python train.py --num_attention_heads=8 --num_key_value_heads=4 --head_dim=32 --rope_theta=1000000.0 --tie_word_embeddings=false --parallel_block=false --extras=["capped logits"] --init_std_qkv=0.0312 --init_std_up=0.0312 --schedule="cos" --final_lr_fraction=0.1
Each number is 200 + 40 x the weight over its row's rms, rounded and kept within 0 to 999. Layers, rows and columns count from 0. The size before them is the row's rms in percent of the matrix's.

# up: layer 4 MLP up, 640x256, rms 0.0629, rows 400-434, columns 192-255
# down: layer 4 MLP down (transposed), 640x256, rms 0.0612, rows 400-434, columns 192-255
# gate: layer 4 MLP gate, 640x256, rms 0.0654, rows 401-435, columns 192-255
up400,097,246,260,228,154,187,213,219,250,243,169,214,247,250,223,213,171,154,178,241,223,123,179,197,204,149,271,188,213,161,235,188,241,178,169,170,236,224,185,181,269,218,183,223,185,175,170,204,258,240,166,174,203,103,209,230,212,159,213,126,218,205,215,200,276
down400,104,223,141,163,228,208,198,116,226,146,183,165,199,156,229,222,212,194,154,178,203,222,274,175,208,203,199,155,214,266,203,246,152,196,227,161,174,133,215,221,139,229,229,222,309,250,220,109,264,169,156,226,191,214,181,238,166,163,244,243,221,226,166,261,132
gate401,113,184,122,170,239,200,175,185,187,116,185,219,229,244,197,228,198,194,207,205,268,212,208,220,176,236,221,259,184,144,198,142,232,249,161,227,192,176,207,200,248,227,235,208,279,186,222,218,153,126,245,176,256,238,201,206,199,185,218,184,42,218,196,171,206
up401,106,190,191,196,190,269,151,185,215,175,186,206,215,232,217,220,260,208,173,142,211,331,256,237,196,175,259,187,201,190,175,274,212,187,220,206,172,193,157,275,171,233,250,172,194,207,206,300,157,194,188,225,183,275,199,201,177,227,248,165,83,214,176,184,194
down401,117,196,287,220,145,183,240,233,196,276,236,199,200,155,226,189,206,220,189,184,162,212,201,178,207,186,216,145,219,249,199,269,127,168,243,176,196,242,214,220,169,202,157,199,147,182,177,222,251,277,187,240,161,177,214,180,192,205,169,226,309,200,235,247,191
gate402,103,208,176,210,146,183,211,173,204,216,255,208,228,182,272,246,170,177,325,187,215,79,214,193,229,175,243,178,171,201,211,157,144,172,210,157,265,206,272,162,200,174,163,242,194,197,146,174,211,201,206,201,215,173,197,184,199,189,221,214,191,220,217,226,265
up402,131,143,143,153,206,238,236,188,225,184,272,194,179,127,253,216,141,187,226,210,175,198,216,228,152,211,198,175,222,249,135,170,198,252,251,154,193,214,268,180,186,176,151,238,268,163,182,216,213,138,224,136,192,281,187,197,194,173,235,173,155,208,190,171,247
down402,135,141,133,155,193,220,247,176,207,205,276,210,180,148,254,222,162,159,235,209,181,194,198,237,163,223,177,172,231,231,136,176,196,244,230,168,210,195,221,179,182,159,132,235,249,178,161,211,213,196,187,127,206,253,167,217,234,198,255,176,159,226,214,182,252
gate403,037,217,191,190,233,210,211,169,220,233,208,200,246,182,249,153,255,192,224,241,148,192,272,136,194,178,178,236,251,189,173,198,194,210,237,174,200,237,278,148,128,189,237,220,247,205,179,208,264,199,174,180,210,170,170,241,242,86,187,179,244,310,108,111,176
up403,039,150,215,184,182,176,203,149,245,190,200,140,227,142,253,244,225,191,184,163,223,190,200,210,210,207,254,205,164,236,206,174,204,228,211,172,233,134,234,145,214,208,178,210,188,192,216,208,173,225,159,186,221,241,188,211,284,233,244,255,145,179,143,151,221
down403,036,141,207,254,211,155,221,179,178,195,164,236,212,173,232,224,261,141,166,161,189,244,205,168,202,243,206,164,156,229,186,234,172,154,159,127,287,192,153,173,232,189,159,160,246,202,212,217,183,227,189,233,313,173,168,203,123,183,212,197,225,195,211,109,186
gate404,115,205,201,246,234,177,246,115,199,201,250,219,265,248,158,219,201,100,228,231,161,137,199,136,158,203,264,194,227,180,243,225,220,177,177,158,216,199,195,231,218,165,206,197,131,174,183,215,193,230,130,239,202,237,205,203,171,170,191,177,218,292,238,277,256
up404,112,193,182,200,252,239,257,265,196,177,182,146,195,193,218,217,273,186,165,169,194,197,164,206,213,182,126,180,229,290,197,199,221,230,211,208,217,207,235,112,249,248,144,196,243,198,259,211,171,208,233,226,263,199,160,172,255,260,222,235,241,148,149,172,136
down404,109,220,179,179,238,216,242,273,240,250,212,183,214,193,225,198,222,166,238,130,244,244,241,234,197,198,205,243,218,238,177,189,198,201,200,206,206,197,167,206,159,143,181,147,193,129,218,214,206,244,177,158,249,171,193,136,180,204,239,234,164,159,175,233,141
gate405,087,175,288,176,175,133,255,185,237,236,247,197,208,195,245,171,169,168,160,145,264,161,133,247,216,200,174,289,191,176,249,153,180,184,208,209,231,171,206,195,232,188,169,206,170,178,144,230,270,188,203,172,211,214,188,145,263,225,239,299,240,246,274,185,146
up405,091,171,223,246,245,183,257,255,158,187,294,150,240,117,214,148,211,150,254,139,213,172,196,165,245,190,272,232,168,213,173,187,166,196,194,125,214,168,181,228,188,163,238,189,135,200,129,305,266,198,229,170,188,165,220,190,240,199,206,144,221,212,161,185,124
down405,091,138,198,260,257,202,253,242,160,201,285,144,272,178,199,177,234,183,217,154,221,118,208,133,197,210,209,185,163,248,177,210,157,207,166,117,199,146,162,204,224,208,186,229,183,240,169,311,182,193,240,159,197,155,229,191,252,220,200,186,185,249,172,216,195
gate406,060,210,159,125,139,196,233,139,181,207,234,117,231,193,239,197,147,221,255,174,207,171,148,172,229,219,155,190,206,228,197,204,180,219,187,206,206,259,203,173,244,206,167,182,181,174,215,200,204,243,190,301,186,213,200,197,246,222,213,117,262,222,202,164,190
up406,067,226,184,257,176,188,207,228,199,215,243,225,129,197,211,191,212,137,197,161,165,232,224,190,194,214,249,207,122,265,160,271,202,137,179,211,206,202,199,241,177,223,160,143,124,216,188,249,211,197,185,177,136,120,234,274,182,225,181,169,212,181,109,179,242
down406,062,225,218,269,155,214,179,238,199,192,183,156,157,191,190,182,260,155,243,170,216,227,234,228,233,137,252,292,199,211,204,227,191,152,196,238,235,180,213,231,182,150,184,190,151,156,185,243,228,153,159,191,173,164,221,237,222,222,158,175,189,216,141,185,168
gate407,047,217,231,230,223,181,170,299,145,168,231,169,174,174,210,167,190,170,225,210,194,188,193,219,234,116,186,154,154,188,196,198,116,142,209,221,239,186,190,263,182,212,191,178,153,233,215,236,214,233,227,186,200,114,164,184,258,259,158,135,250,205,209,136,203
up407,049,172,119,199,231,218,272,205,196,229,187,128,180,192,221,274,203,201,261,254,148,188,209,186,202,252,236,219,189,235,256,230,204,79,187,186,243,190,177,210,185,152,193,232,202,208,156,198,246,127,173,146,117,156,213,232,228,167,276,172,202,165,212,213,227
down407,045,153,192,177,234,232,255,191,169,203,206,179,115,212,164,252,146,182,238,232,220,175,283,227,216,203,218,197,186,178,155,206,206,148,215,208,285,170,202,187,183,221,199,167,225,141,230,241,213,154,218,166,120,184,223,231,248,208,236,136,194,199,229,151,243
gate408,107,230,218,163,230,184,238,190,241,167,217,181,240,191,212,227,185,173,264,207,257,161,154,193,211,195,264,268,199,157,171,161,134,197,183,193,211,226,199,136,240,210,147,244,161,165,199,158,250,154,262,194,164,140,238,182,195,188,224,193,148,197,215,241,195
up408,117,202,152,221,176,204,185,161,199,217,153,236,219,266,165,219,206,143,204,244,252,245,195,194,187,204,166,189,175,267,206,193,180,233,155,170,93,254,159,170,232,186,172,181,289,222,286,194,87,173,226,229,258,202,257,190,198,193,195,230,122,218,263,254,205
down408,124,218,147,235,200,206,191,179,201,203,122,251,231,227,149,224,175,150,202,264,246,285,133,217,162,191,179,150,197,251,206,204,172,265,168,208,95,256,195,155,238,193,184,177,279,236,234,183,117,176,216,222,248,177,261,181,181,128,176,205,169,202,233,244,197
gate409,110,250,241,187,175,179,184,293,223,181,192,183,162,187,163,197,167,300,212,210,222,110,215,162,197,171,125,160,208,229,203,195,234,250,212,152,170,206,217,116,175,165,238,271,286,240,105,169,180,162,186,197,150,112,178,147,167,216,201,172,258,154,164,190,169
up409,106,211,263,212,85,221,205,276,280,251,242,203,126,190,241,159,180,205,129,207,205,190,139,242,267,167,190,191,212,207,166,247,203,110,225,223,222,149,223,244,179,273,229,167,127,217,192,168,241,169,248,209,139,170,177,169,202,237,174,175,343,168,178,241,221
down409,113,187,211,140,102,225,188,266,290,188,234,225,166,166,229,201,130,272,125,219,276,203,140,170,263,161,173,147,211,180,162,194,179,141,251,220,187,217,180,232,213,268,224,215,146,189,186,133,196,159,250,282,173,237,195,205,154,308,181,173,296,196,170,194,129
gate410,112,258,197,255,168,239,231,183,195,235,260,254,254,219,154,191,238,168,224,258,179,190,164,88,202,165,200,217,162,237,195,123,207,204,197,212,216,228,216,217,182,111,208,244,153,192,229,151,173,265,193,170,204,210,220,178,226,234,126,186,217,272,140,138,247
up410,108,267,214,202,279,206,207,179,164,282,173,161,144,194,231,207,148,237,148,190,205,187,173,162,217,281,183,259,254,236,205,206,252,276,175,258,166,272,173,134,218,173,150,156,261,219,223,160,207,201,255,182,288,255,247,175,213,209,231,250,231,169,152,182,105
down410,108,251,185,247,208,251,155,206,203,261,234,179,169,178,224,212,219,152,157,211,228,230,194,119,154,264,217,152,244,271,222,197,206,218,175,248,148,294,185,193,166,237,186,172,259,252,202,141,216,157,177,256,172,236,185,195,183,190,229,203,219,157,152,201,132
gate411,109,101,145,209,315,236,229,167,195,180,177,230,258,132,198,186,221,221,260,233,119,178,247,157,212,243,253,201,208,265,194,136,218,225,119,109,230,186,196,154,157,223,171,217,272,231,157,154,180,182,201,234,208,154,240,223,194,243,248,177,130,192,237,165,206
up411,107,154,153,227,210,213,184,146,192,173,247,262,215,224,213,209,227,222,196,250,165,279,210,235,219,208,189,183,163,184,166,175,190,255,193,223,200,150,203,266,181,235,203,182,206,213,245,226,163,227,212,242,178,222,128,210,189,235,155,158,200,203,187,163,165
down411,113,289,257,212,101,135,162,245,182,217,260,206,158,278,184,239,224,166,136,160,229,238,180,206,151,177,145,201,209,127,240,238,163,201,253,277,197,249,188,246,233,196,163,201,119,187,241,170,211,272,182,191,246,209,137,149,232,168,179,223,209,209,207,233,173
gate412,097,218,234,219,178,136,148,172,129,210,125,228,193,205,298,152,200,236,203,124,236,197,227,229,247,230,249,212,173,186,176,226,187,160,245,229,137,230,231,202,278,182,241,145,206,177,190,270,206,190,268,227,221,186,197,190,164,189,261,141,162,238,163,165,216
up412,095,135,172,226,174,253,195,238,198,266,195,200,214,235,171,182,152,212,260,169,276,183,174,239,176,271,187,246,222,247,224,241,240,198,207,237,124,167,194,202,227,196,159,134,246,166,143,224,240,210,251,202,196,189,109,220,214,181,239,175,192,151,210,198,236
down412,098,109,192,264,176,200,146,189,206,281,204,195,206,221,174,197,204,218,212,183,183,186,215,254,190,219,183,213,197,176,209,176,241,205,187,180,153,156,180,166,268,205,169,166,183,214,161,246,217,213,228,200,174,250,125,241,227,201,212,213,188,155,247,237,208
gate413,105,237,271,169,191,220,179,193,249,136,195,117,177,212,232,139,205,190,172,231,185,192,171,181,206,225,208,115,279,191,105,223,249,255,200,165,224,187,225,135,216,224,240,214,209,274,301,213,226,247,255,239,168,160,241,226,199,151,183,139,256,185,195,216,200
up413,107,175,152,204,180,212,203,153,188,190,167,223,175,144,231,167,199,277,307,252,218,213,162,169,210,218,213,202,196,211,251,246,185,171,278,215,182,180,203,159,136,131,259,242,195,214,202,160,111,242,204,230,267,257,217,189,240,230,178,258,152,270,220,227,131
down413,107,190,254,170,219,212,222,189,187,164,232,194,184,232,241,110,228,253,193,214,231,234,188,131,262,193,216,159,220,223,155,195,276,248,215,153,218,209,252,127,204,203,237,234,193,249,276,257,233,213,219,287,127,197,279,203,212,179,150,183,204,224,181,211,185
gate414,100,211,241,186,150,205,246,202,238,203,219,160,121,147,186,163,195,245,170,217,155,207,164,160,156,180,313,233,245,185,221,143,195,231,226,218,267,173,193,185,237,216,141,230,215,120,171,181,245,188,146,210,230,202,199,198,101,254,254,217,215,246,170,163,207
up414,083,167,261,213,216,280,257,191,206,271,136,210,182,220,177,191,241,142,195,134,165,286,203,172,166,245,276,205,211,190,263,134,198,175,291,271,262,216,172,239,201,208,169,175,187,182,190,226,238,268,181,231,228,205,219,214,141,181,239,226,161,277,138,153,213
down414,091,189,210,215,225,228,156,182,169,233,141,231,234,293,206,236,230,116,208,159,248,225,214,240,234,257,160,201,174,215,186,212,228,210,193,207,158,219,167,209,187,223,274,190,166,286,237,239,156,237,245,262,213,239,207,174,245,161,130,224,216,160,207,199,223
gate415,097,177,136,255,197,129,239,117,204,241,160,203,211,160,171,196,179,240,169,164,227,150,224,164,200,191,140,139,177,140,157,153,140,259,305,211,175,239,175,200,189,249,199,202,258,176,279,244,185,151,211,282,178,210,159,221,212,166,204,129,288,250,185,215,239
up415,093,166,207,208,146,251,161,144,217,223,170,173,180,170,297,246,180,231,174,173,216,180,191,256,207,154,203,241,131,172,222,212,234,181,200,186,154,244,255,223,213,143,168,215,151,131,132,187,192,226,177,140,238,308,191,176,223,190,272,205,185,257,249,191,186
down415,096,136,173,225,170,208,162,146,154,193,209,172,219,234,130,208,167,251,184,230,195,119,181,153,209,212,132,197,234,192,177,171,183,257,204,182,179,202,229,158,231,281,193,222,262,230,212,209,186,208,190,246,228,220,204,158,196,161,228,219,239,207,207,200,207
gate416,104,204,254,187,178,225,165,253,142,220,163,213,147,123,222,213,273,208,134,216,239,197,142,193,227,134,180,153,243,294,175,224,203,180,195,206,234,161,195,166,160,254,294,231,174,183,192,236,105,207,141,216,235,204,179,149,264,197,150,195,193,172,148,266,237
up416,106,181,146,192,153,180,130,218,204,188,162,219,144,144,240,245,235,161,140,276,251,183,86,244,200,236,150,213,244,210,246,202,143,236,211,221,210,205,216,260,193,188,242,211,226,123,191,161,157,253,178,151,303,198,192,230,181,191,125,178,236,228,266,196,228
down416,104,226,174,150,186,204,174,165,155,209,225,205,230,141,199,190,249,188,227,234,202,262,130,159,162,109,193,182,230,265,172,190,242,209,206,196,244,138,187,222,119,200,260,179,204,189,227,204,114,254,166,227,236,227,198,195,204,246,141,154,224,183,168,261,204
gate417,111,152,260,247,111,210,188,167,244,286,158,174,252,224,213,183,183,187,249,184,182,95,232,214,260,162,236,226,116,190,178,211,205,197,166,236,125,201,241,175,240,147,184,234,144,161,181,205,225,212,191,203,194,190,266,223,234,188,158,153,207,172,220,165,265
up417,101,135,223,237,218,203,195,209,220,216,154,126,262,245,219,212,194,185,216,183,171,201,231,239,238,169,244,210,182,118,172,203,198,156,197,296,73,205,145,209,166,190,207,229,220,187,186,267,224,196,196,202,150,250,240,284,211,173,139,196,286,194,124,211,225
down417,106,204,211,241,270,202,174,186,178,199,197,151,211,187,211,215,187,157,197,139,183,246,231,222,233,216,219,165,249,161,183,189,226,169,223,279,93,175,124,225,143,223,198,217,210,194,189,288,159,202,184,217,171,281,220,252,217,183,147,149,238,230,117,180,261
gate418,094,126,193,185,222,214,213,168,94,192,193,125,248,228,193,211,190,186,247,220,215,189,168,307,159,234,175,275,227,166,184,175,216,313,227,182,246,250,249,193,270,199,172,183,118,210,207,204,114,174,244,181,145,225,227,173,160,197,250,193,183,212,291,163,284
up418,086,198,178,234,88,183,160,227,156,194,219,146,98,150,290,229,131,214,208,232,207,207,165,152,241,210,243,187,216,170,164,180,181,179,231,201,199,175,232,119,174,186,186,255,264,197,211,118,224,144,236,197,247,225,270,212,237,132,242,224,196,203,172,265,200
down418,094,160,220,217,202,217,210,203,131,214,205,162,198,166,275,234,112,186,276,245,174,185,207,294,237,264,199,224,163,156,190,142,177,226,247,149,244,208,242,196,297,175,173,255,93,260,221,195,176,218,271,183,210,231,270,199,165,169,220,174,171,215,224,171,327
gate419,094,123,246,202,198,193,165,219,170,199,173,165,144,174,212,215,145,171,155,168,260,172,159,151,251,242,231,152,225,183,173,220,181,212,269,145,206,145,227,189,278,179,188,268,214,223,244,237,166,147,230,240,207,178,225,183,226,178,255,171,158,189,263,298,246
up419,094,185,280,171,256,199,184,149,160,192,143,188,251,182,207,209,234,136,271,180,182,194,223,151,209,254,204,254,275,202,143,136,153,158,208,148,206,176,190,144,241,209,233,201,184,264,183,191,209,161,205,228,235,139,232,150,226,203,140,173,197,140,283,233,166
down419,089,169,292,205,224,182,207,187,169,189,130,241,225,203,204,224,217,123,252,179,189,225,185,131,185,262,197,225,244,232,210,129,136,108,176,184,245,192,239,138,173,169,220,188,188,260,199,232,231,165,140,236,218,146,225,155,240,175,172,151,199,180,284,184,192
gate420,079,185,228,197,227,195,211,197,177,214,187,137,201,224,253,148,187,243,214,222,228,197,199,182,175,207,220,250,212,148,174,195,177,146,154,186,161,223,212,112,182,162,227,234,216,179,181,177,215,227,236,309,243,252,263,153,237,152,189,151,201,216,229,170,252
up420,067,190,196,167,227,170,181,168,172,291,218,179,239,242,187,202,233,253,160,217,190,216,226,180,173,238,237,202,174,208,164,147,251,136,255,140,319,212,208,207,231,247,224,285,237,206,132,140,271,255,241,226,94,156,225,137,223,185,172,87,150,191,152,150,235
down420,071,217,173,164,149,211,171,192,181,225,241,215,258,238,210,240,243,170,121,227,165,259,166,143,212,239,207,161,230,227,142,157,231,198,259,164,281,199,152,272,257,197,241,266,238,199,153,185,289,246,200,162,137,155,179,241,207,174,211,140,111,217,157,235,215
gate421,070,248,173,171,231,204,168,206,211,133,196,143,186,221,228,186,219,233,168,320,262,173,218,228,175,178,188,262,247,227,304,246,189,232,204,229,211,172,241,204,243,194,188,177,262,85,170,233,196,207,143,128,148,213,175,221,196,192,139,227,79,162,168,185,177
up421,067,239,198,169,225,211,194,252,218,174,222,251,177,176,155,210,171,216,252,189,198,200,214,289,185,216,197,227,230,106,283,213,226,228,179,224,230,186,193,200,245,193,197,149,247,152,273,213,284,198,186,163,252,200,218,177,135,206,214,212,221,234,202,226,171
down421,067,155,228,149,176,181,213,227,161,223,206,241,200,196,220,195,167,198,230,138,143,198,181,232,231,161,177,154,163,181,188,194,180,179,136,240,235,212,163,198,199,240,186,173,206,283,250,105,198,235,262,253,260,175,239,210,145,210,191,228,296,185,271,204,257
gate422,084,253,280,193,198,188,292,173,201,161,206,204,211,188,222,154,122,152,167,235,297,143,202,143,254,231,241,222,205,227,146,241,185,146,201,172,181,186,248,179,216,213,227,216,195,195,176,163,212,139,247,180,253,161,251,162,268,152,176,224,255,256,207,303,240
up422,095,198,178,88,249,165,256,238,180,210,213,232,267,152,202,232,146,220,185,237,153,190,86,193,186,289,234,323,257,187,202,163,160,192,168,232,216,139,216,188,212,232,241,235,257,217,256,151,240,226,192,228,108,215,203,155,197,234,216,164,184,211,184,193,223
down422,091,208,182,119,218,161,288,243,185,194,209,249,228,166,159,187,161,238,196,246,191,208,130,175,233,271,261,277,218,202,196,182,148,216,173,236,224,166,189,176,207,238,243,236,242,213,224,111,213,193,197,222,130,202,230,183,189,246,182,156,176,252,222,175,249
gate423,117,189,256,167,244,228,178,197,202,225,216,198,205,172,209,237,270,150,215,180,161,267,252,199,208,196,231,117,191,173,199,189,225,209,210,199,138,151,197,250,133,235,243,198,220,265,193,137,274,185,144,196,177,256,184,219,255,173,193,192,129,210,150,161,198
up423,120,181,177,165,250,185,277,219,196,202,143,187,183,219,202,202,196,271,154,186,191,197,130,181,238,203,211,234,207,202,243,206,162,129,263,269,269,184,174,224,247,185,253,182,177,202,181,292,146,272,221,202,145,216,204,232,202,215,236,115,255,206,174,219,169
down423,122,227,198,247,185,226,128,191,210,213,253,235,218,172,190,172,187,146,222,194,204,191,235,217,151,180,168,218,180,201,158,175,244,272,134,155,149,243,230,164,170,187,155,199,232,159,210,122,269,174,173,229,256,170,179,141,185,218,197,283,168,207,268,216,198
gate424,113,143,188,155,162,220,191,239,154,235,205,239,263,208,192,204,157,239,188,301,260,152,220,186,230,160,200,244,138,193,235,192,225,270,191,162,247,204,212,142,170,184,190,230,246,184,175,195,160,175,197,197,319,212,220,155,194,227,159,178,159,203,189,234,271
up424,108,213,178,229,175,148,210,205,229,194,223,195,148,196,257,138,204,117,217,217,157,155,202,270,197,247,207,192,240,244,201,227,133,164,145,161,204,222,236,190,247,150,172,164,193,169,259,188,232,191,178,234,98,190,231,268,217,187,273,156,150,192,257,140,198
down424,110,200,201,193,113,177,236,219,197,240,204,171,216,217,271,132,187,186,216,301,195,71,192,274,256,155,209,215,159,225,231,213,173,229,159,121,229,218,256,161,209,193,162,201,224,136,203,183,230,202,212,197,151,178,242,204,225,199,217,176,140,193,284,220,223
gate425,092,162,137,214,236,210,182,194,228,185,206,213,285,267,166,192,173,202,227,255,192,141,173,225,167,191,175,192,202,146,236,199,207,200,188,230,277,178,203,148,277,140,111,151,242,107,172,161,248,190,119,153,231,206,168,149,205,169,194,256,253,177,226,162,199
up425,091,220,229,190,189,138,204,211,177,266,184,210,104,152,150,122,184,257,208,183,237,170,238,218,174,217,143,165,186,174,132,183,310,243,215,176,208,189,216,210,172,136,257,254,141,202,165,206,116,218,249,151,232,147,188,248,164,178,225,172,135,186,189,149,251
down425,092,196,180,181,154,153,211,197,203,272,208,172,175,236,102,172,188,201,241,147,238,134,258,154,179,240,169,217,158,172,140,230,283,223,240,188,231,177,248,224,176,143,175,246,145,200,134,149,135,208,200,140,217,137,178,198,186,143,257,147,216,176,219,134,229
gate426,110,207,199,161,219,198,158,150,243,130,264,172,167,241,294,191,229,185,114,267,180,173,212,236,250,186,226,185,209,246,176,203,193,211,196,182,153,152,199,96,237,202,178,141,169,220,185,157,251,236,223,245,200,175,155,188,252,147,186,188,250,203,204,234,100
up426,106,243,189,158,282,193,187,112,227,143,215,146,178,226,233,205,255,171,178,270,210,243,208,214,120,280,166,206,234,185,244,157,257,222,157,191,194,150,138,126,160,154,216,225,230,233,215,152,142,228,158,218,238,196,202,241,199,173,246,278,149,207,148,179,106
down426,108,137,261,222,208,248,219,242,201,219,149,236,190,188,82,233,193,191,248,180,204,249,182,202,167,190,173,260,169,184,180,181,204,206,216,243,222,210,140,262,168,181,251,273,241,181,197,291,175,221,175,216,204,226,232,233,136,260,175,189,77,201,198,136,239
gate427,123,188,261,154,139,154,231,266,184,202,165,135,181,196,211,211,138,214,180,241,244,98,159,271,180,197,210,172,189,163,167,254,124,238,203,184,215,193,211,155,257,288,204,234,176,154,256,258,178,147,230,200,209,177,219,197,258,182,201,260,230,144,220,230,213
up427,129,164,179,228,240,236,175,171,126,170,223,237,201,180,285,234,202,204,172,206,116,183,220,181,260,238,70,284,179,197,152,164,212,166,248,198,170,214,270,205,177,108,163,207,180,182,166,148,221,280,202,222,217,303,222,239,75,256,137,178,216,181,256,221,214
down427,125,222,251,212,202,101,207,251,159,182,143,170,191,197,257,216,155,153,161,246,133,208,237,185,241,263,132,213,144,186,164,213,134,184,213,166,228,218,262,184,212,202,151,200,186,127,207,209,243,237,257,177,163,235,202,230,207,180,145,222,259,111,271,128,225
gate428,039,204,201,191,201,221,201,185,232,220,220,237,167,238,202,242,224,146,255,222,285,198,212,173,176,136,192,207,227,175,229,286,160,250,124,234,203,239,238,195,159,198,185,203,144,195,201,173,175,198,190,214,258,193,164,196,205,211,178,191,255,184,186,106,131
up428,038,100,233,228,182,257,162,202,244,175,170,253,177,192,300,230,204,246,240,186,221,187,235,209,219,218,76,224,212,291,291,200,204,159,218,132,201,191,168,190,178,202,261,198,214,191,179,181,235,206,221,217,228,189,142,132,203,201,151,248,175,138,215,171,156
down428,035,150,273,186,223,210,153,164,190,209,253,244,203,217,236,220,180,183,212,277,224,250,227,182,191,212,200,236,244,181,233,241,211,253,208,182,172,285,196,256,164,163,203,249,207,183,252,157,241,210,222,259,159,155,224,157,260,197,80,176,202,199,204,177,204
gate429,107,194,187,197,204,178,216,161,181,251,238,165,266,213,168,175,127,213,219,215,187,142,213,200,237,192,187,206,198,115,130,265,131,185,212,288,207,185,237,165,189,273,170,204,95,194,197,180,212,233,253,242,202,189,186,141,141,175,201,237,211,188,174,172,204
up429,132,151,158,294,129,227,159,264,243,115,337,242,127,132,266,207,197,155,199,175,172,193,236,169,188,220,154,206,196,228,195,185,218,224,201,149,321,213,197,230,213,176,167,171,162,162,153,183,252,147,175,167,205,121,189,251,200,206,190,147,165,193,227,172,235
down429,150,132,143,277,160,222,197,240,245,141,325,228,139,150,279,214,204,142,220,196,174,152,214,177,202,210,167,203,187,220,225,199,234,190,214,166,348,207,218,274,216,172,166,177,192,145,151,182,265,146,210,173,184,132,201,240,189,230,215,165,169,193,221,186,213
gate430,131,187,267,175,192,188,251,207,185,152,198,192,168,176,170,185,254,200,206,175,191,246,206,212,202,193,154,216,163,229,172,253,224,229,195,241,158,179,221,214,244,283,241,212,207,213,137,229,210,164,208,183,202,181,161,147,169,188,186,168,201,188,145,127,200
up430,124,253,153,209,207,265,181,218,215,222,198,179,293,228,210,249,192,171,159,181,170,217,193,210,208,200,237,145,233,200,152,142,169,143,180,187,230,191,111,176,161,146,165,199,228,218,237,174,187,265,208,201,140,168,248,278,212,226,223,198,165,215,211,241,159
down430,108,157,166,221,184,185,158,224,225,244,236,180,232,203,177,100,185,253,214,251,263,97,263,179,196,177,179,268,229,190,236,185,218,233,206,199,177,189,250,207,159,123,182,189,218,143,208,181,210,173,163,201,241,218,225,147,283,191,194,270,262,157,258,207,187
gate431,030,246,180,146,196,189,190,174,186,137,233,158,200,226,191,144,229,167,174,241,183,170,191,249,196,168,208,227,159,92,236,113,153,270,156,147,238,177,168,145,216,208,242,239,277,218,230,218,197,188,217,249,261,144,228,222,236,248,182,244,193,188,267,266,170
up431,031,177,116,227,159,176,171,214,157,201,160,177,229,192,196,236,227,224,259,222,139,218,199,212,220,195,185,173,187,255,128,157,155,154,315,212,189,205,212,247,210,231,171,253,208,239,208,252,165,95,120,294,156,166,178,196,155,239,279,197,181,267,211,217,255
down431,029,254,174,245,222,232,212,262,246,216,195,173,219,193,201,313,245,264,183,109,211,147,229,185,192,282,196,179,178,190,216,214,205,192,250,200,161,251,255,115,179,199,182,154,275,194,171,232,178,235,177,234,187,220,235,249,209,158,184,194,194,183,128,234,205
gate432,042,189,203,185,97,227,193,213,235,246,214,129,174,177,215,203,210,202,245,185,155,203,173,203,176,134,166,193,147,194,196,154,186,281,265,130,184,221,202,187,237,192,173,275,185,210,258,181,157,144,206,251,132,209,238,190,233,235,257,192,176,262,148,166,271
up432,040,197,220,231,239,246,163,290,159,117,222,271,166,219,198,251,243,200,165,184,265,181,238,231,256,146,196,175,236,162,208,210,180,311,159,247,188,161,213,162,227,208,236,271,273,87,210,235,147,147,173,252,142,217,177,211,286,262,234,226,115,198,258,192,195
down432,039,165,217,202,245,255,144,227,212,195,200,204,147,178,256,257,247,159,136,204,232,200,164,212,251,193,192,121,198,164,196,238,230,247,165,218,193,161,235,187,230,205,243,187,213,206,149,212,215,171,258,229,225,166,156,155,257,293,271,210,188,170,218,204,230
gate433,111,205,214,183,229,197,177,250,237,206,164,202,211,274,215,111,216,181,225,292,191,195,218,201,214,193,210,272,138,211,269,174,140,187,196,204,188,237,277,220,167,106,232,180,201,207,167,223,182,289,138,188,180,230,183,185,222,217,138,239,216,194,138,186,333
up433,118,206,128,214,212,188,192,187,245,188,160,317,145,154,127,207,152,209,243,140,214,211,97,218,155,201,216,159,189,122,202,197,193,205,224,211,257,197,244,233,225,193,194,141,215,191,191,139,196,204,180,145,160,251,341,213,164,195,207,198,157,191,249,206,180
down433,118,141,184,165,143,158,236,168,204,210,227,253,187,107,206,253,179,232,191,126,213,147,207,199,206,124,208,154,187,210,150,243,262,190,187,196,210,129,99,203,208,287,168,206,217,216,190,114,167,177,248,177,211,160,247,130,215,242,258,186,176,173,194,216,118
gate434,078,253,210,179,153,168,267,181,153,194,302,120,157,251,191,162,293,219,226,227,198,221,212,226,161,223,220,190,209,181,217,201,216,224,153,174,237,264,169,162,212,183,153,194,202,198,234,176,204,210,252,238,214,270,215,213,161,173,146,157,282,207,181,310,250
up434,076,213,177,165,205,195,183,202,183,130,149,205,185,182,188,175,175,145,191,225,213,247,229,273,189,242,253,192,202,173,182,219,171,215,176,231,191,158,164,203,214,261,224,204,215,204,164,245,128,199,278,219,244,191,234,205,246,172,148,243,206,159,282,249,208
down434,079,135,172,231,238,175,160,205,170,178,177,239,212,147,198,190,162,159,212,217,271,125,162,191,166,198,213,182,156,244,180,225,160,213,181,249,192,137,201,227,237,209,229,178,200,220,226,245,152,204,196,191,205,164,182,154,170,165,177,245,138,110,260,154,178
gate435,188,205,142,203,259,207,226,177,258,194,224,246,285,227,177,231,247,190,286,218,112,209,228,190,148,188,173,183,144,235,257,184,263,242,123,169,214,255,153,207,198,170,164,212,195,203,174,192,268,241,101,235,196,253,204,223,221,173,232,226,138,255,155,126,182